{
  "hidden_act": "tanh_gelu",
  "init_std_o": 0.00529,
  "learning_rate": 0.0124,
  "weight_decay": 0.032,
  "decay_shape": "linear",
  "doc_mask": false
}
Each number is 200 + 40 x the weight over its row's rms, rounded and kept within 0 to 999. Layers, rows and columns count from 0. The size before them is the row's rms in percent of the matrix's.

# layer 6 MLP down (transposed), 512x64, rms 0.267, rows 67-121, columns 0-63
103,237,213,150,302,212,157,198,184,201,270,199,162,301,193,128,165,151,158,211,225,183,139,251,185,225,209,191,192,214,202,206,196,217,191,168,143,193,153,225,178,238,207,154,218,206,180,148,150,254,277,225,147,172,183,214,280,215,203,228,148,159,176,121,213
125,201,175,170,222,245,183,210,202,115,231,172,266,189,125,223,198,229,252,116,205,212,258,204,215,179,176,183,242,181,178,143,111,148,181,218,175,156,176,232,226,189,215,160,222,287,219,241,201,146,165,243,200,198,267,200,219,235,191,218,210,243,230,304,148
117,195,193,220,171,163,225,289,202,164,191,194,180,216,177,221,228,206,241,246,266,138,205,280,137,206,226,199,158,193,171,161,171,211,233,172,244,262,197,259,134,126,174,158,150,210,185,162,186,137,191,195,214,253,212,248,156,238,210,121,256,154,141,233,248
073,140,183,211,193,221,234,187,208,214,182,122,213,140,197,192,279,203,200,169,198,185,295,237,228,211,214,171,233,159,165,186,184,238,187,262,207,178,188,105,258,245,178,245,219,180,241,167,236,182,302,252,230,219,219,166,236,183,315,219,171,193,199,168,170
086,160,269,269,272,202,223,190,225,158,202,160,227,160,167,188,218,212,240,203,288,188,206,155,205,219,167,113,228,187,151,148,241,265,276,141,188,189,192,260,245,184,173,200,207,191,215,216,169,183,179,162,225,138,219,239,156,112,197,274,200,224,148,214,206
098,143,149,273,191,229,162,152,252,179,235,229,192,213,192,238,205,250,173,169,216,188,309,191,253,170,158,269,237,203,188,185,208,164,167,155,174,223,195,220,286,235,206,181,236,179,186,149,183,134,214,223,117,204,242,120,188,165,182,257,185,202,233,252,155
079,160,148,288,203,196,140,161,170,246,204,105,155,180,204,117,189,143,167,185,176,213,205,165,171,185,218,122,208,180,192,156,171,186,212,204,193,135,198,196,265,216,166,206,220,176,204,157,206,185,255,160,170,175,137,123,243,187,195,177,166,291,155,239,165
101,234,168,169,251,215,233,213,184,136,214,191,223,175,168,192,174,184,167,228,242,223,215,217,206,187,252,138,207,189,187,281,152,162,222,198,162,167,278,259,184,241,111,171,149,215,198,265,119,229,199,189,208,179,228,241,128,300,242,200,128,222,228,165,208
078,163,243,245,222,202,212,237,234,259,213,204,270,240,197,220,221,207,200,172,210,280,193,183,168,227,172,166,261,195,226,230,189,170,250,234,231,231,152,213,170,193,241,238,122,152,229,174,245,236,242,226,224,193,201,200,220,183,133,234,216,56,102,194,186
070,183,179,178,301,256,176,207,224,250,202,181,273,174,215,183,247,192,217,178,212,213,254,240,152,243,203,193,152,210,195,257,189,150,273,237,237,181,214,243,204,203,168,189,243,92,191,141,170,229,286,184,228,221,232,239,240,240,218,187,198,227,183,280,263
060,211,149,259,194,285,252,186,188,264,196,222,212,161,242,150,160,118,234,232,213,227,251,197,131,226,159,157,257,233,184,219,153,245,307,222,155,211,208,244,276,219,209,214,234,155,214,181,214,220,244,184,218,145,235,222,195,198,221,234,191,162,194,222,274
090,237,180,161,204,190,172,174,104,251,124,234,153,187,174,185,162,92,180,188,177,134,232,201,198,251,173,212,242,151,254,160,243,268,253,173,199,192,197,196,213,177,246,228,184,130,203,209,230,274,171,233,222,154,152,173,146,227,182,207,211,180,214,249,257
100,211,228,200,216,226,274,179,249,186,190,146,277,233,147,230,190,141,271,243,217,115,126,234,189,193,174,188,157,209,251,165,215,237,176,167,183,162,197,244,167,156,216,234,223,233,208,85,177,219,202,215,229,244,189,156,211,123,153,212,246,186,259,204,219
100,177,175,194,289,209,179,176,254,234,142,202,228,196,221,259,197,190,208,137,226,205,206,231,232,202,227,212,248,162,225,154,200,280,79,157,216,137,151,104,192,182,127,233,207,205,158,165,144,175,161,222,183,224,167,218,206,206,150,208,216,169,215,241,141
081,215,248,291,207,186,286,206,153,175,158,194,211,203,152,160,183,158,170,196,144,175,170,198,217,211,167,261,153,256,182,218,156,271,256,268,229,264,323,227,162,228,247,247,229,233,166,188,218,223,213,238,149,179,202,195,165,166,170,166,210,225,197,210,206
103,258,158,185,222,194,182,239,126,165,158,213,137,228,146,138,187,151,242,276,201,161,147,199,239,228,233,193,208,264,178,207,146,197,207,124,182,255,193,181,238,167,217,227,191,207,211,191,215,234,199,197,196,68,149,174,178,249,198,264,181,123,196,206,222
109,195,243,164,179,207,188,161,199,220,192,201,233,157,259,175,182,180,235,233,178,245,172,189,176,194,241,185,187,254,197,221,248,241,266,223,234,205,109,180,285,296,199,204,241,194,222,238,194,223,234,229,266,196,235,227,149,242,132,186,254,277,183,96,179
118,258,231,176,199,238,220,238,130,198,234,237,217,156,178,166,176,180,175,157,221,266,130,196,195,302,227,121,202,221,222,252,232,170,175,169,180,115,160,190,238,190,229,178,215,182,137,164,134,183,182,193,131,130,183,198,225,165,251,214,232,250,212,142,219
104,202,184,180,101,195,269,281,180,266,195,158,218,217,196,175,202,153,148,159,173,232,192,229,214,231,228,268,246,183,272,210,209,286,283,246,257,186,238,164,184,173,185,209,155,150,189,200,151,239,262,262,221,180,247,222,228,196,232,212,175,165,163,187,214
087,209,290,149,254,291,210,273,270,221,228,173,208,224,145,227,184,203,157,178,205,241,233,209,182,143,196,132,174,208,234,216,201,264,228,213,247,175,160,210,198,189,246,225,220,194,176,150,167,235,250,164,197,185,313,226,204,262,129,206,199,163,184,214,236
104,233,225,200,155,255,146,185,255,168,263,200,154,231,179,159,208,225,128,180,231,152,199,181,184,208,175,162,116,231,168,170,193,267,134,207,182,233,167,199,198,198,209,214,227,240,174,194,162,165,173,265,205,123,270,201,129,164,158,210,281,245,252,255,166
107,174,149,245,202,237,201,178,161,151,175,157,155,191,193,249,169,171,237,184,244,206,279,209,186,223,167,124,157,262,301,194,199,197,201,193,185,213,135,210,237,230,176,169,244,175,204,198,256,231,228,224,262,180,134,231,251,265,214,168,161,206,313,177,205
081,196,180,248,247,236,216,183,256,243,164,189,259,172,214,214,220,266,226,238,271,257,237,196,175,224,195,169,262,253,199,197,243,241,315,212,224,210,162,230,242,258,251,284,215,167,197,180,197,185,294,227,189,210,229,226,250,244,186,219,165,207,146,172,166
074,163,130,226,226,263,186,132,215,230,220,227,219,179,165,179,227,175,176,153,146,205,188,249,152,242,204,213,181,240,139,187,146,195,235,172,155,154,127,154,240,188,194,184,175,160,193,128,223,179,225,203,167,176,244,119,228,199,120,128,163,119,160,234,228
090,200,187,259,219,180,143,238,180,159,151,224,170,222,188,211,209,222,199,157,228,172,141,198,205,252,215,196,203,188,217,231,165,205,240,250,181,158,259,170,143,274,302,209,157,285,250,242,228,232,211,240,219,278,183,105,224,216,245,157,239,194,133,199,212
125,182,258,310,185,225,165,193,238,143,163,148,205,257,159,229,240,217,186,169,208,184,210,132,238,155,166,183,177,215,228,144,229,220,238,236,213,200,194,137,200,125,98,207,228,177,137,171,188,268,205,168,172,261,125,217,221,183,238,218,232,214,216,237,181
097,120,159,216,182,215,215,124,184,212,212,194,189,231,165,197,208,207,150,156,271,212,252,176,188,220,160,212,282,143,201,220,221,203,205,161,190,262,170,258,151,227,180,145,133,164,120,222,218,245,207,146,231,195,195,239,108,172,206,240,168,145,214,120,197
088,183,169,266,229,166,228,227,211,258,212,125,135,143,158,208,243,211,153,164,263,219,179,215,226,181,229,173,216,204,212,280,190,128,195,196,176,208,226,234,276,231,176,246,158,220,211,157,101,145,231,160,179,215,232,198,94,227,229,210,191,198,147,182,202
089,202,184,180,260,159,183,218,240,268,208,207,185,206,193,249,161,180,218,187,235,149,141,234,165,184,162,92,169,207,271,176,195,230,184,259,232,145,175,236,193,141,172,197,138,235,192,208,152,228,191,190,214,171,173,297,180,147,150,281,267,165,216,220,168
076,237,150,224,244,149,226,207,197,255,184,178,213,159,214,141,203,188,227,246,121,191,241,232,257,231,176,158,182,220,205,271,155,223,201,203,179,176,310,204,144,153,207,182,205,194,243,166,97,202,181,142,225,223,273,110,183,206,155,192,240,201,164,207,184
091,186,143,197,202,202,243,158,186,206,147,189,178,147,191,197,185,238,244,157,140,236,205,215,204,214,191,209,202,185,152,277,142,164,146,182,216,235,147,151,237,219,173,215,163,185,211,202,301,294,233,183,155,222,212,91,223,232,205,157,231,262,232,168,127
115,224,214,215,179,166,161,202,211,232,174,149,217,129,282,199,139,241,190,174,221,233,100,218,182,202,250,164,183,260,182,178,215,188,232,265,194,173,240,183,158,228,279,258,146,218,173,224,202,265,198,195,239,209,167,155,170,172,292,213,189,142,143,140,213
111,220,251,180,186,171,307,169,250,232,178,132,211,253,155,194,166,193,192,191,236,196,149,137,163,182,162,246,188,214,190,253,157,186,261,213,153,218,173,152,178,290,180,222,172,211,167,203,200,214,208,172,227,241,242,229,232,192,207,118,221,206,84,146,175
094,146,196,189,175,243,243,183,224,198,202,146,160,209,198,180,269,206,242,180,264,167,246,248,151,218,220,193,168,207,194,220,185,228,294,146,164,206,249,250,228,182,130,193,216,188,215,214,154,204,139,213,116,147,287,239,217,215,301,191,151,178,234,202,246
100,288,225,115,189,255,210,225,221,162,163,265,267,178,225,203,242,251,215,242,166,204,256,201,169,96,165,222,198,208,246,195,151,245,187,189,214,195,185,185,171,116,168,210,176,203,223,253,183,155,137,250,193,230,201,197,195,234,179,249,177,171,236,265,135
101,166,229,204,177,200,144,197,180,250,209,142,194,210,218,228,224,252,181,149,181,188,188,239,81,242,231,114,182,240,235,251,223,189,207,232,151,157,191,238,195,201,191,165,190,226,195,141,166,214,177,217,169,230,158,237,136,137,274,260,211,180,304,238,226
117,151,221,208,260,230,250,131,208,187,222,157,117,227,182,168,232,126,141,294,210,233,206,141,159,152,182,215,244,194,194,204,168,187,251,214,215,221,225,255,193,222,115,168,173,180,216,199,139,182,211,213,173,117,193,209,199,195,248,180,135,245,253,151,237
090,101,174,140,194,249,217,204,260,223,210,138,207,112,199,166,224,237,221,206,261,196,249,207,178,233,185,124,202,212,236,195,168,149,241,139,198,177,133,230,205,234,210,139,228,156,248,183,152,181,194,186,206,195,264,206,164,119,193,196,245,135,215,137,206
078,161,163,95,249,191,219,204,242,195,189,141,206,152,191,188,192,166,257,181,196,189,167,220,146,177,130,169,185,163,132,217,165,110,214,165,130,157,174,164,150,190,215,150,244,170,171,181,224,182,177,136,247,138,196,134,197,157,190,165,262,167,180,245,216
109,175,177,176,234,157,201,159,255,221,156,168,279,200,180,294,214,255,227,185,166,190,239,223,231,195,149,280,191,196,211,238,215,126,152,260,181,211,247,169,140,201,206,182,171,267,206,236,148,151,210,175,204,228,256,108,221,153,216,192,212,141,213,202,136
092,177,182,161,186,155,153,216,211,181,199,167,255,233,225,193,183,250,202,193,196,246,141,186,150,85,289,229,118,238,195,186,264,219,134,205,226,223,288,183,179,233,155,161,263,229,199,222,125,239,219,202,191,196,204,202,186,242,236,195,238,249,192,168,143
111,205,201,180,152,182,170,132,229,206,187,174,169,161,195,245,183,303,247,229,151,257,249,245,128,101,170,240,208,239,213,206,157,161,248,190,194,236,108,163,191,165,138,195,180,179,230,156,188,173,271,202,164,187,246,217,236,228,166,195,173,179,224,136,206
108,281,201,195,205,236,183,193,272,142,200,253,222,116,196,251,149,259,169,175,172,208,285,138,216,197,272,217,242,188,174,184,213,225,202,244,216,119,222,161,182,181,252,214,179,157,280,154,174,171,171,214,242,222,251,205,185,193,151,138,163,170,229,227,174
081,160,181,200,270,248,146,207,155,184,196,191,211,134,191,179,221,236,195,129,146,179,206,193,165,248,183,175,149,125,176,231,127,99,223,240,188,201,202,252,196,143,186,167,172,147,182,128,146,194,267,210,191,166,214,245,200,252,192,133,169,132,213,191,217
110,215,167,209,216,253,183,216,247,234,207,227,189,204,238,189,171,226,173,145,273,247,247,206,240,193,210,129,188,186,204,176,136,146,163,241,155,196,150,180,232,275,171,171,266,217,208,207,148,164,221,194,218,161,248,304,285,178,178,154,170,253,159,134,165
085,196,186,199,213,172,182,166,194,187,188,140,182,106,156,263,163,225,217,236,227,181,200,221,148,179,149,134,178,133,226,165,145,156,159,156,229,193,149,175,172,162,152,180,188,206,156,156,175,55,212,170,155,179,216,220,246,133,151,210,230,178,191,226,210
136,191,218,174,213,272,181,254,229,190,160,269,180,134,239,189,226,178,183,187,210,216,197,153,221,155,239,198,254,263,208,201,149,104,193,168,166,206,187,142,226,218,189,207,211,192,190,267,114,180,176,232,203,205,141,170,299,196,260,247,132,198,135,242,210
090,148,163,147,236,256,171,225,229,180,242,213,240,205,129,219,199,226,213,223,179,167,240,258,168,162,200,163,141,171,178,161,192,192,286,196,242,195,146,255,209,142,241,144,155,193,118,136,236,231,263,202,187,222,189,199,287,238,240,204,169,169,198,215,273
104,147,167,186,241,145,197,173,212,259,230,129,208,190,204,194,182,222,203,269,269,162,175,245,208,191,165,176,158,171,230,224,198,148,155,149,229,187,248,209,158,159,147,138,152,320,238,179,237,221,241,208,246,136,215,160,202,208,240,246,278,198,211,160,207
111,210,171,183,204,227,205,204,193,172,237,297,182,175,135,205,147,208,157,197,163,153,164,189,200,153,159,189,166,117,223,186,142,193,183,248,157,201,208,117,142,178,189,141,177,194,166,194,209,186,154,152,138,209,186,177,266,123,85,213,170,193,164,192,161
114,225,242,195,143,214,137,144,239,274,219,149,204,195,172,150,261,291,203,157,163,215,218,166,165,187,199,210,178,214,167,240,268,181,178,176,173,209,223,164,102,237,221,209,157,188,136,246,204,198,170,265,186,246,208,178,241,153,193,104,176,163,203,169,158
087,238,235,300,218,187,141,219,226,182,210,176,196,279,111,171,201,225,199,178,214,246,174,205,192,142,214,169,176,133,171,147,179,164,181,147,196,242,169,276,215,192,253,178,153,141,200,143,178,233,252,167,198,284,165,203,181,187,259,238,198,191,185,138,153
113,291,233,236,175,229,128,200,184,131,209,222,170,179,185,173,189,224,133,189,210,146,228,120,168,288,224,125,139,180,214,176,244,221,257,234,199,152,155,232,185,171,236,195,175,231,202,199,192,206,154,226,182,191,210,202,146,220,277,205,183,265,260,248,252
102,193,209,128,268,211,261,145,199,211,262,279,177,194,231,157,164,137,201,227,188,191,152,107,183,247,235,188,283,193,173,189,228,185,228,252,229,211,238,235,160,238,217,206,199,151,219,212,225,224,138,201,188,140,220,154,162,172,169,306,159,181,218,195,216
067,175,190,213,182,217,200,195,221,234,182,172,236,167,206,187,229,151,153,138,163,204,193,171,138,232,166,204,135,203,179,246,232,183,263,224,171,209,291,233,156,219,129,239,181,181,198,166,133,152,259,155,246,200,164,144,176,272,235,110,211,135,143,157,231
# layer 6 MLP up, 512x64, rms 0.261, rows 68-121, columns 0-63
117,231,219,213,204,156,269,244,166,215,146,189,251,256,224,192,168,213,226,147,206,169,175,115,218,274,226,247,203,147,193,192,194,282,178,133,219,196,185,172,193,170,205,220,234,130,263,163,146,260,250,163,191,257,214,231,131,135,214,209,178,222,148,245,173
109,232,210,138,196,142,172,235,263,177,247,239,194,221,174,197,195,147,223,176,170,234,221,192,299,186,152,192,266,172,209,199,122,128,125,158,147,186,234,165,279,176,244,270,262,170,182,202,207,220,203,210,221,169,200,148,221,245,212,241,161,220,243,230,154
094,239,171,182,166,197,281,201,124,211,135,192,186,198,132,149,212,186,239,150,152,200,230,195,168,155,238,210,180,226,247,145,114,275,204,222,245,204,170,210,218,217,180,165,218,265,249,206,255,223,290,270,220,181,205,170,176,196,206,187,209,141,123,163,202
079,217,208,199,213,223,212,174,203,224,183,232,208,205,203,194,196,173,175,180,222,202,187,129,235,157,237,227,143,181,292,127,163,158,215,216,241,114,222,124,200,199,165,191,124,219,275,227,242,150,251,203,290,287,141,187,214,264,229,226,206,234,166,232,190
100,170,219,194,208,152,190,242,164,168,242,196,256,159,279,193,193,154,161,242,216,195,216,159,193,169,173,201,178,153,160,194,231,142,201,234,177,182,169,156,204,226,301,256,200,187,281,197,246,220,179,160,209,173,167,151,93,238,179,246,242,283,200,128,201
096,247,236,255,202,182,192,196,213,173,186,218,135,206,207,192,213,264,163,269,209,208,229,256,173,201,184,268,157,243,165,227,126,207,216,256,185,104,164,273,164,242,212,193,254,197,174,279,267,201,166,186,265,200,153,154,245,188,155,192,228,173,258,169,232
111,323,178,185,152,234,157,191,206,206,193,191,191,211,169,147,191,147,233,193,203,149,166,250,157,194,188,160,231,190,173,156,172,182,167,187,176,156,128,179,216,265,226,171,145,184,208,237,164,200,267,254,122,260,180,263,156,237,273,236,177,216,168,177,259
083,193,191,255,224,197,181,258,187,235,165,226,173,204,199,148,249,200,255,229,272,171,248,216,188,219,177,275,244,199,224,256,195,255,230,203,147,233,250,202,192,130,214,206,240,217,222,281,181,271,248,263,180,237,141,219,225,206,234,159,298,262,236,193,170
079,188,223,152,232,139,141,220,227,233,248,231,232,112,172,253,180,210,183,233,214,167,203,182,269,206,216,192,253,215,248,116,189,109,155,209,149,259,262,195,189,161,158,245,177,166,159,150,252,235,159,244,177,250,230,218,213,207,180,188,131,213,231,167,234
070,249,175,155,183,207,203,179,278,180,236,195,195,265,261,230,121,222,245,142,236,207,142,140,187,155,189,201,216,217,148,281,184,256,156,136,208,244,227,203,209,169,189,211,141,271,157,199,131,188,178,140,229,180,185,239,214,145,235,236,150,202,201,226,251
102,194,214,253,186,197,188,129,167,221,263,201,228,144,246,197,201,203,258,227,198,196,169,192,165,188,263,243,189,198,176,301,200,195,212,223,134,177,179,223,192,189,180,201,235,221,205,249,277,257,260,229,165,148,165,155,222,250,227,136,188,267,199,83,169
117,165,208,195,124,160,153,214,204,236,198,180,236,168,211,138,269,222,109,202,243,160,268,215,186,293,226,171,215,251,193,258,209,182,117,197,204,282,262,213,163,191,226,194,223,170,219,161,200,253,181,208,222,180,208,138,242,169,194,143,222,135,178,247,181
111,156,280,225,234,230,219,194,223,113,180,144,215,178,202,205,229,125,181,187,224,161,188,194,245,181,246,165,213,195,250,258,201,179,202,262,230,111,256,198,229,212,184,286,219,250,142,154,144,188,159,157,155,262,231,181,237,238,203,220,138,246,199,233,201
089,162,299,162,196,193,252,198,157,199,167,221,134,218,247,245,183,193,196,189,176,168,324,227,189,173,237,212,225,172,274,164,189,190,177,220,252,192,176,217,200,244,185,213,215,137,126,120,181,254,170,233,173,201,132,178,236,211,212,151,186,188,286,206,192
107,230,277,146,212,135,253,192,196,132,211,203,201,151,194,179,200,235,160,180,170,190,201,144,201,302,201,277,191,217,181,259,197,205,167,243,160,183,209,237,225,197,238,223,284,182,229,200,129,208,202,167,248,160,266,158,145,176,168,170,156,246,208,142,261
111,206,203,239,151,131,164,166,214,236,210,249,228,176,249,163,208,149,204,99,183,246,130,213,222,167,144,256,195,218,193,205,142,222,249,229,206,176,224,182,191,211,193,277,183,184,204,325,223,185,227,244,213,212,170,218,233,220,187,212,187,248,113,125,183
124,159,227,221,249,196,174,197,210,205,136,142,138,239,231,169,244,144,261,213,173,199,236,224,267,230,246,192,105,237,191,203,178,267,156,150,221,255,271,200,178,240,172,154,231,249,201,162,157,163,210,137,224,256,205,197,236,254,221,197,175,281,210,177,220
107,268,231,255,160,247,156,225,209,156,203,222,186,160,231,217,158,194,159,171,220,210,174,197,250,186,192,260,137,287,185,223,182,210,288,165,217,186,227,176,177,138,224,192,158,217,221,260,197,180,189,189,246,213,197,273,114,220,150,163,205,242,86,230,209
082,282,135,218,228,154,176,283,179,215,239,167,132,167,217,205,241,186,191,190,277,283,249,223,235,180,210,221,236,186,182,257,143,219,142,140,181,186,190,170,209,222,271,249,238,176,170,199,168,283,196,221,233,218,147,202,271,223,232,204,226,207,236,186,243
107,191,240,254,208,165,273,156,218,240,145,102,246,190,177,187,221,238,263,190,185,138,216,140,209,235,246,190,231,275,242,194,230,235,253,146,146,194,163,225,185,237,160,216,216,140,161,159,234,263,188,208,198,249,192,180,205,159,230,258,285,218,193,211,226
109,163,182,136,193,173,198,210,230,224,222,185,165,252,229,220,165,173,113,203,228,326,180,219,143,210,229,223,224,268,211,274,185,238,193,200,175,174,282,235,230,216,212,236,107,181,253,151,145,183,174,189,212,262,156,199,143,172,227,229,190,222,162,195,217
080,156,132,160,235,152,180,249,218,185,240,215,188,139,172,204,162,253,191,189,155,133,217,261,240,195,223,171,285,240,191,194,90,219,199,226,257,153,235,193,182,213,161,252,167,181,187,190,201,185,219,248,178,238,164,173,109,203,198,166,207,291,226,197,150
085,203,182,290,182,174,238,191,234,197,204,219,191,176,220,164,184,261,139,263,194,172,173,187,196,195,357,264,222,207,231,193,204,237,192,170,271,195,198,182,233,223,176,198,174,194,115,182,190,145,151,219,219,216,198,236,149,227,193,258,164,184,279,179,252
113,171,225,180,153,252,196,146,167,183,285,275,214,214,233,113,237,214,213,182,194,208,180,154,210,194,241,159,242,143,222,216,251,157,222,264,192,237,163,231,153,227,264,267,277,206,224,220,247,239,163,235,183,125,192,189,184,185,158,155,199,117,203,189,182
120,215,196,238,228,169,172,211,202,271,169,207,212,246,207,174,183,140,158,220,209,249,207,176,199,146,179,211,192,247,275,143,170,178,228,128,197,178,157,289,200,192,220,194,180,157,260,199,137,183,156,205,274,196,158,206,184,189,207,292,167,181,118,296,161
110,232,239,224,197,167,219,156,188,223,235,194,158,261,170,215,161,239,167,176,288,201,221,208,257,215,193,155,151,180,256,269,243,242,197,224,139,189,141,182,124,205,182,157,178,183,207,154,255,182,231,126,222,160,179,239,242,227,143,152,132,261,165,139,213
092,147,233,182,157,164,155,184,208,153,110,206,239,182,227,171,234,128,264,230,231,167,255,176,235,147,186,229,188,167,229,244,244,199,274,170,222,171,195,172,113,246,254,261,269,181,266,229,217,184,246,139,196,152,238,208,183,180,196,140,181,208,186,179,185
098,234,240,143,177,277,233,159,186,228,205,166,164,195,216,154,147,210,150,191,168,222,247,187,243,112,181,249,207,213,153,278,157,191,202,231,174,232,150,144,177,204,195,212,78,222,233,228,206,194,182,229,193,223,183,125,259,265,202,195,181,204,246,156,143
095,260,169,159,294,162,175,246,202,247,102,202,160,258,204,180,223,179,202,165,192,193,182,187,181,192,148,167,218,249,229,232,138,227,151,196,222,113,174,246,154,199,157,163,144,135,217,217,283,246,207,205,164,184,150,238,219,261,148,178,203,226,190,218,211
087,180,241,193,195,179,198,206,266,155,194,168,171,164,209,205,190,210,126,159,175,173,130,172,140,186,240,246,263,218,219,226,229,178,276,188,90,194,240,250,184,275,233,151,131,200,190,174,184,185,239,163,202,199,194,213,231,147,273,159,156,200,229,249,129
114,223,169,166,189,186,152,145,197,178,255,181,226,253,265,216,211,152,243,149,183,220,261,173,176,249,112,256,198,242,212,216,256,141,169,140,218,163,191,155,172,229,137,265,222,274,217,176,236,190,206,164,208,145,179,167,147,222,191,250,248,274,220,165,189
100,205,182,177,194,135,199,230,227,266,209,259,108,203,258,213,176,146,220,193,149,218,177,187,168,276,180,131,226,224,209,123,182,172,270,190,180,177,144,178,241,196,217,182,216,169,230,255,150,190,204,237,148,196,174,176,152,223,186,220,121,221,277,192,280
089,251,181,259,148,272,144,134,161,146,168,183,263,199,174,184,174,219,183,188,211,193,178,196,303,292,175,203,227,234,209,202,236,235,187,238,238,167,176,166,278,201,197,220,251,190,279,166,166,164,260,224,237,163,193,238,252,188,188,222,176,149,181,188,256
105,229,194,258,213,217,157,258,163,261,197,176,258,221,248,154,207,271,263,139,180,190,153,227,203,244,254,207,204,158,174,199,273,172,209,119,161,179,215,168,161,219,165,185,165,259,251,239,211,269,257,163,206,238,205,162,154,162,246,180,197,228,134,143,202
119,184,179,134,212,164,183,191,165,160,289,225,262,167,222,209,188,125,253,173,195,273,228,180,202,259,172,148,158,241,195,186,184,200,236,230,154,207,212,176,197,223,181,292,129,233,158,214,228,139,199,107,189,241,142,146,224,195,158,206,212,237,244,155,199
117,131,197,206,144,191,207,209,185,149,160,187,248,191,197,175,220,238,265,165,150,199,248,174,205,229,251,179,190,211,184,175,144,277,176,145,144,221,236,260,155,276,242,211,195,300,143,207,129,204,225,217,222,231,213,220,207,211,154,98,160,207,166,226,226
074,218,256,243,213,177,178,210,240,247,150,221,282,278,195,198,251,195,206,187,169,104,178,186,189,192,107,183,174,231,234,273,227,196,174,246,199,253,144,118,202,203,221,169,139,222,245,164,228,184,173,215,227,205,170,200,170,264,220,156,263,261,188,196,234
077,229,236,239,167,142,192,127,163,182,215,172,269,210,190,260,148,160,176,144,204,172,221,196,201,206,201,220,196,151,203,227,183,237,200,189,146,264,176,168,270,198,232,192,94,293,150,190,81,139,148,209,197,209,220,174,203,193,192,168,163,183,178,176,180
105,177,219,150,189,193,230,214,266,225,191,139,190,264,195,224,169,210,224,211,141,160,177,171,100,181,284,205,163,208,201,187,213,226,243,231,198,176,167,209,198,149,270,182,255,179,257,210,99,168,156,218,180,221,197,240,219,203,212,118,111,177,246,202,255
093,176,198,168,231,208,170,185,182,220,243,137,257,211,196,150,192,213,171,162,113,270,229,235,183,274,264,167,288,222,245,247,232,135,248,238,174,196,186,161,187,181,269,191,251,252,215,250,192,179,208,205,203,203,204,101,219,162,196,176,208,127,246,230,205
101,193,239,224,216,192,183,172,162,155,270,225,219,194,184,159,209,205,167,166,259,175,219,185,224,308,213,159,94,185,228,198,195,199,181,310,196,168,263,196,204,210,263,151,242,145,209,205,133,166,156,153,174,222,160,235,140,181,189,206,200,204,275,166,173
106,178,151,208,177,175,166,206,237,264,240,237,205,258,218,160,169,180,113,222,174,199,201,257,147,156,185,190,265,224,228,260,188,143,264,238,166,200,182,136,149,144,206,256,164,261,251,174,236,246,184,144,233,228,182,162,153,215,155,246,202,248,234,225,254
076,244,194,151,208,233,254,211,221,221,234,109,174,166,205,159,172,209,170,206,206,244,215,201,212,187,149,218,262,233,237,159,267,167,201,184,179,233,200,127,204,172,227,190,208,249,284,193,210,264,170,144,185,336,190,228,138,252,204,254,239,227,202,173,226
103,192,183,282,181,231,123,185,272,152,251,170,251,176,221,214,226,174,193,168,187,210,192,215,171,259,185,174,124,218,189,189,247,204,205,243,189,189,197,241,180,146,230,264,229,208,174,223,287,190,211,118,92,215,239,152,201,181,280,210,204,162,246,217,230
074,143,279,181,203,207,212,144,218,264,234,245,218,259,185,157,194,191,207,219,260,167,194,216,191,231,199,229,233,237,139,243,228,199,248,276,207,156,166,86,194,154,153,226,114,235,230,131,237,248,210,179,164,208,162,188,167,180,197,201,162,180,148,149,217
124,231,253,225,152,202,131,296,240,226,147,185,213,206,212,159,197,129,194,143,215,167,239,171,139,239,219,218,226,244,156,196,181,220,267,194,207,146,95,201,213,249,230,283,182,216,177,219,182,178,207,212,230,159,171,204,217,168,138,141,196,186,221,232,278
089,180,194,154,180,200,201,176,166,256,266,188,179,145,211,187,242,209,207,186,177,202,194,188,253,185,297,189,258,180,200,205,92,210,156,202,178,219,157,117,268,205,280,180,197,191,139,186,160,145,150,186,156,229,282,179,211,264,226,201,145,172,230,160,215
096,118,236,169,215,131,180,176,217,190,246,273,185,215,232,183,194,217,290,230,150,256,299,176,172,210,258,194,179,201,229,168,200,210,226,232,202,158,183,191,222,155,265,163,274,175,251,137,201,185,157,191,211,244,141,169,248,169,148,148,187,180,238,161,202
109,217,229,130,194,205,281,94,212,181,156,125,314,198,195,130,160,209,243,197,232,232,209,156,193,197,206,198,258,196,212,151,190,298,188,158,175,159,221,207,178,152,205,203,129,138,235,203,256,191,203,234,235,201,165,188,216,213,184,214,173,147,215,216,208
107,214,212,156,231,262,205,227,263,150,198,158,158,236,235,208,169,195,174,229,190,189,261,257,237,234,226,195,226,159,224,173,191,273,177,168,232,169,214,255,226,92,238,194,276,117,237,195,181,216,155,256,182,170,187,139,215,199,293,212,169,191,217,246,244
092,209,134,222,224,188,216,253,150,158,175,212,207,161,152,249,123,234,228,186,133,215,188,172,156,126,231,272,195,262,242,128,190,160,281,238,181,170,179,164,158,179,224,216,141,192,211,205,201,206,169,163,239,263,151,210,248,229,235,168,249,205,217,172,126
115,205,238,215,195,194,224,201,149,297,183,137,152,212,171,187,244,196,220,121,185,253,194,188,179,196,271,155,216,247,169,284,152,219,203,250,213,175,233,132,177,179,184,178,155,132,219,193,208,186,209,188,145,118,155,209,193,237,200,279,216,289,231,186,171
108,176,213,195,151,222,169,137,167,213,254,199,242,228,252,211,197,207,147,185,207,203,290,144,189,237,232,179,185,218,159,156,185,207,220,274,128,188,243,206,200,147,185,183,189,176,185,231,208,172,185,146,257,232,149,174,241,133,279,183,278,97,247,224,173
079,200,260,138,153,177,206,223,237,142,185,264,164,261,238,236,183,223,275,129,140,218,193,225,205,199,213,211,170,137,220,206,254,241,212,164,224,264,203,166,194,245,177,166,161,211,196,161,220,160,191,233,168,166,146,208,189,204,257,146,112,232,159,258,123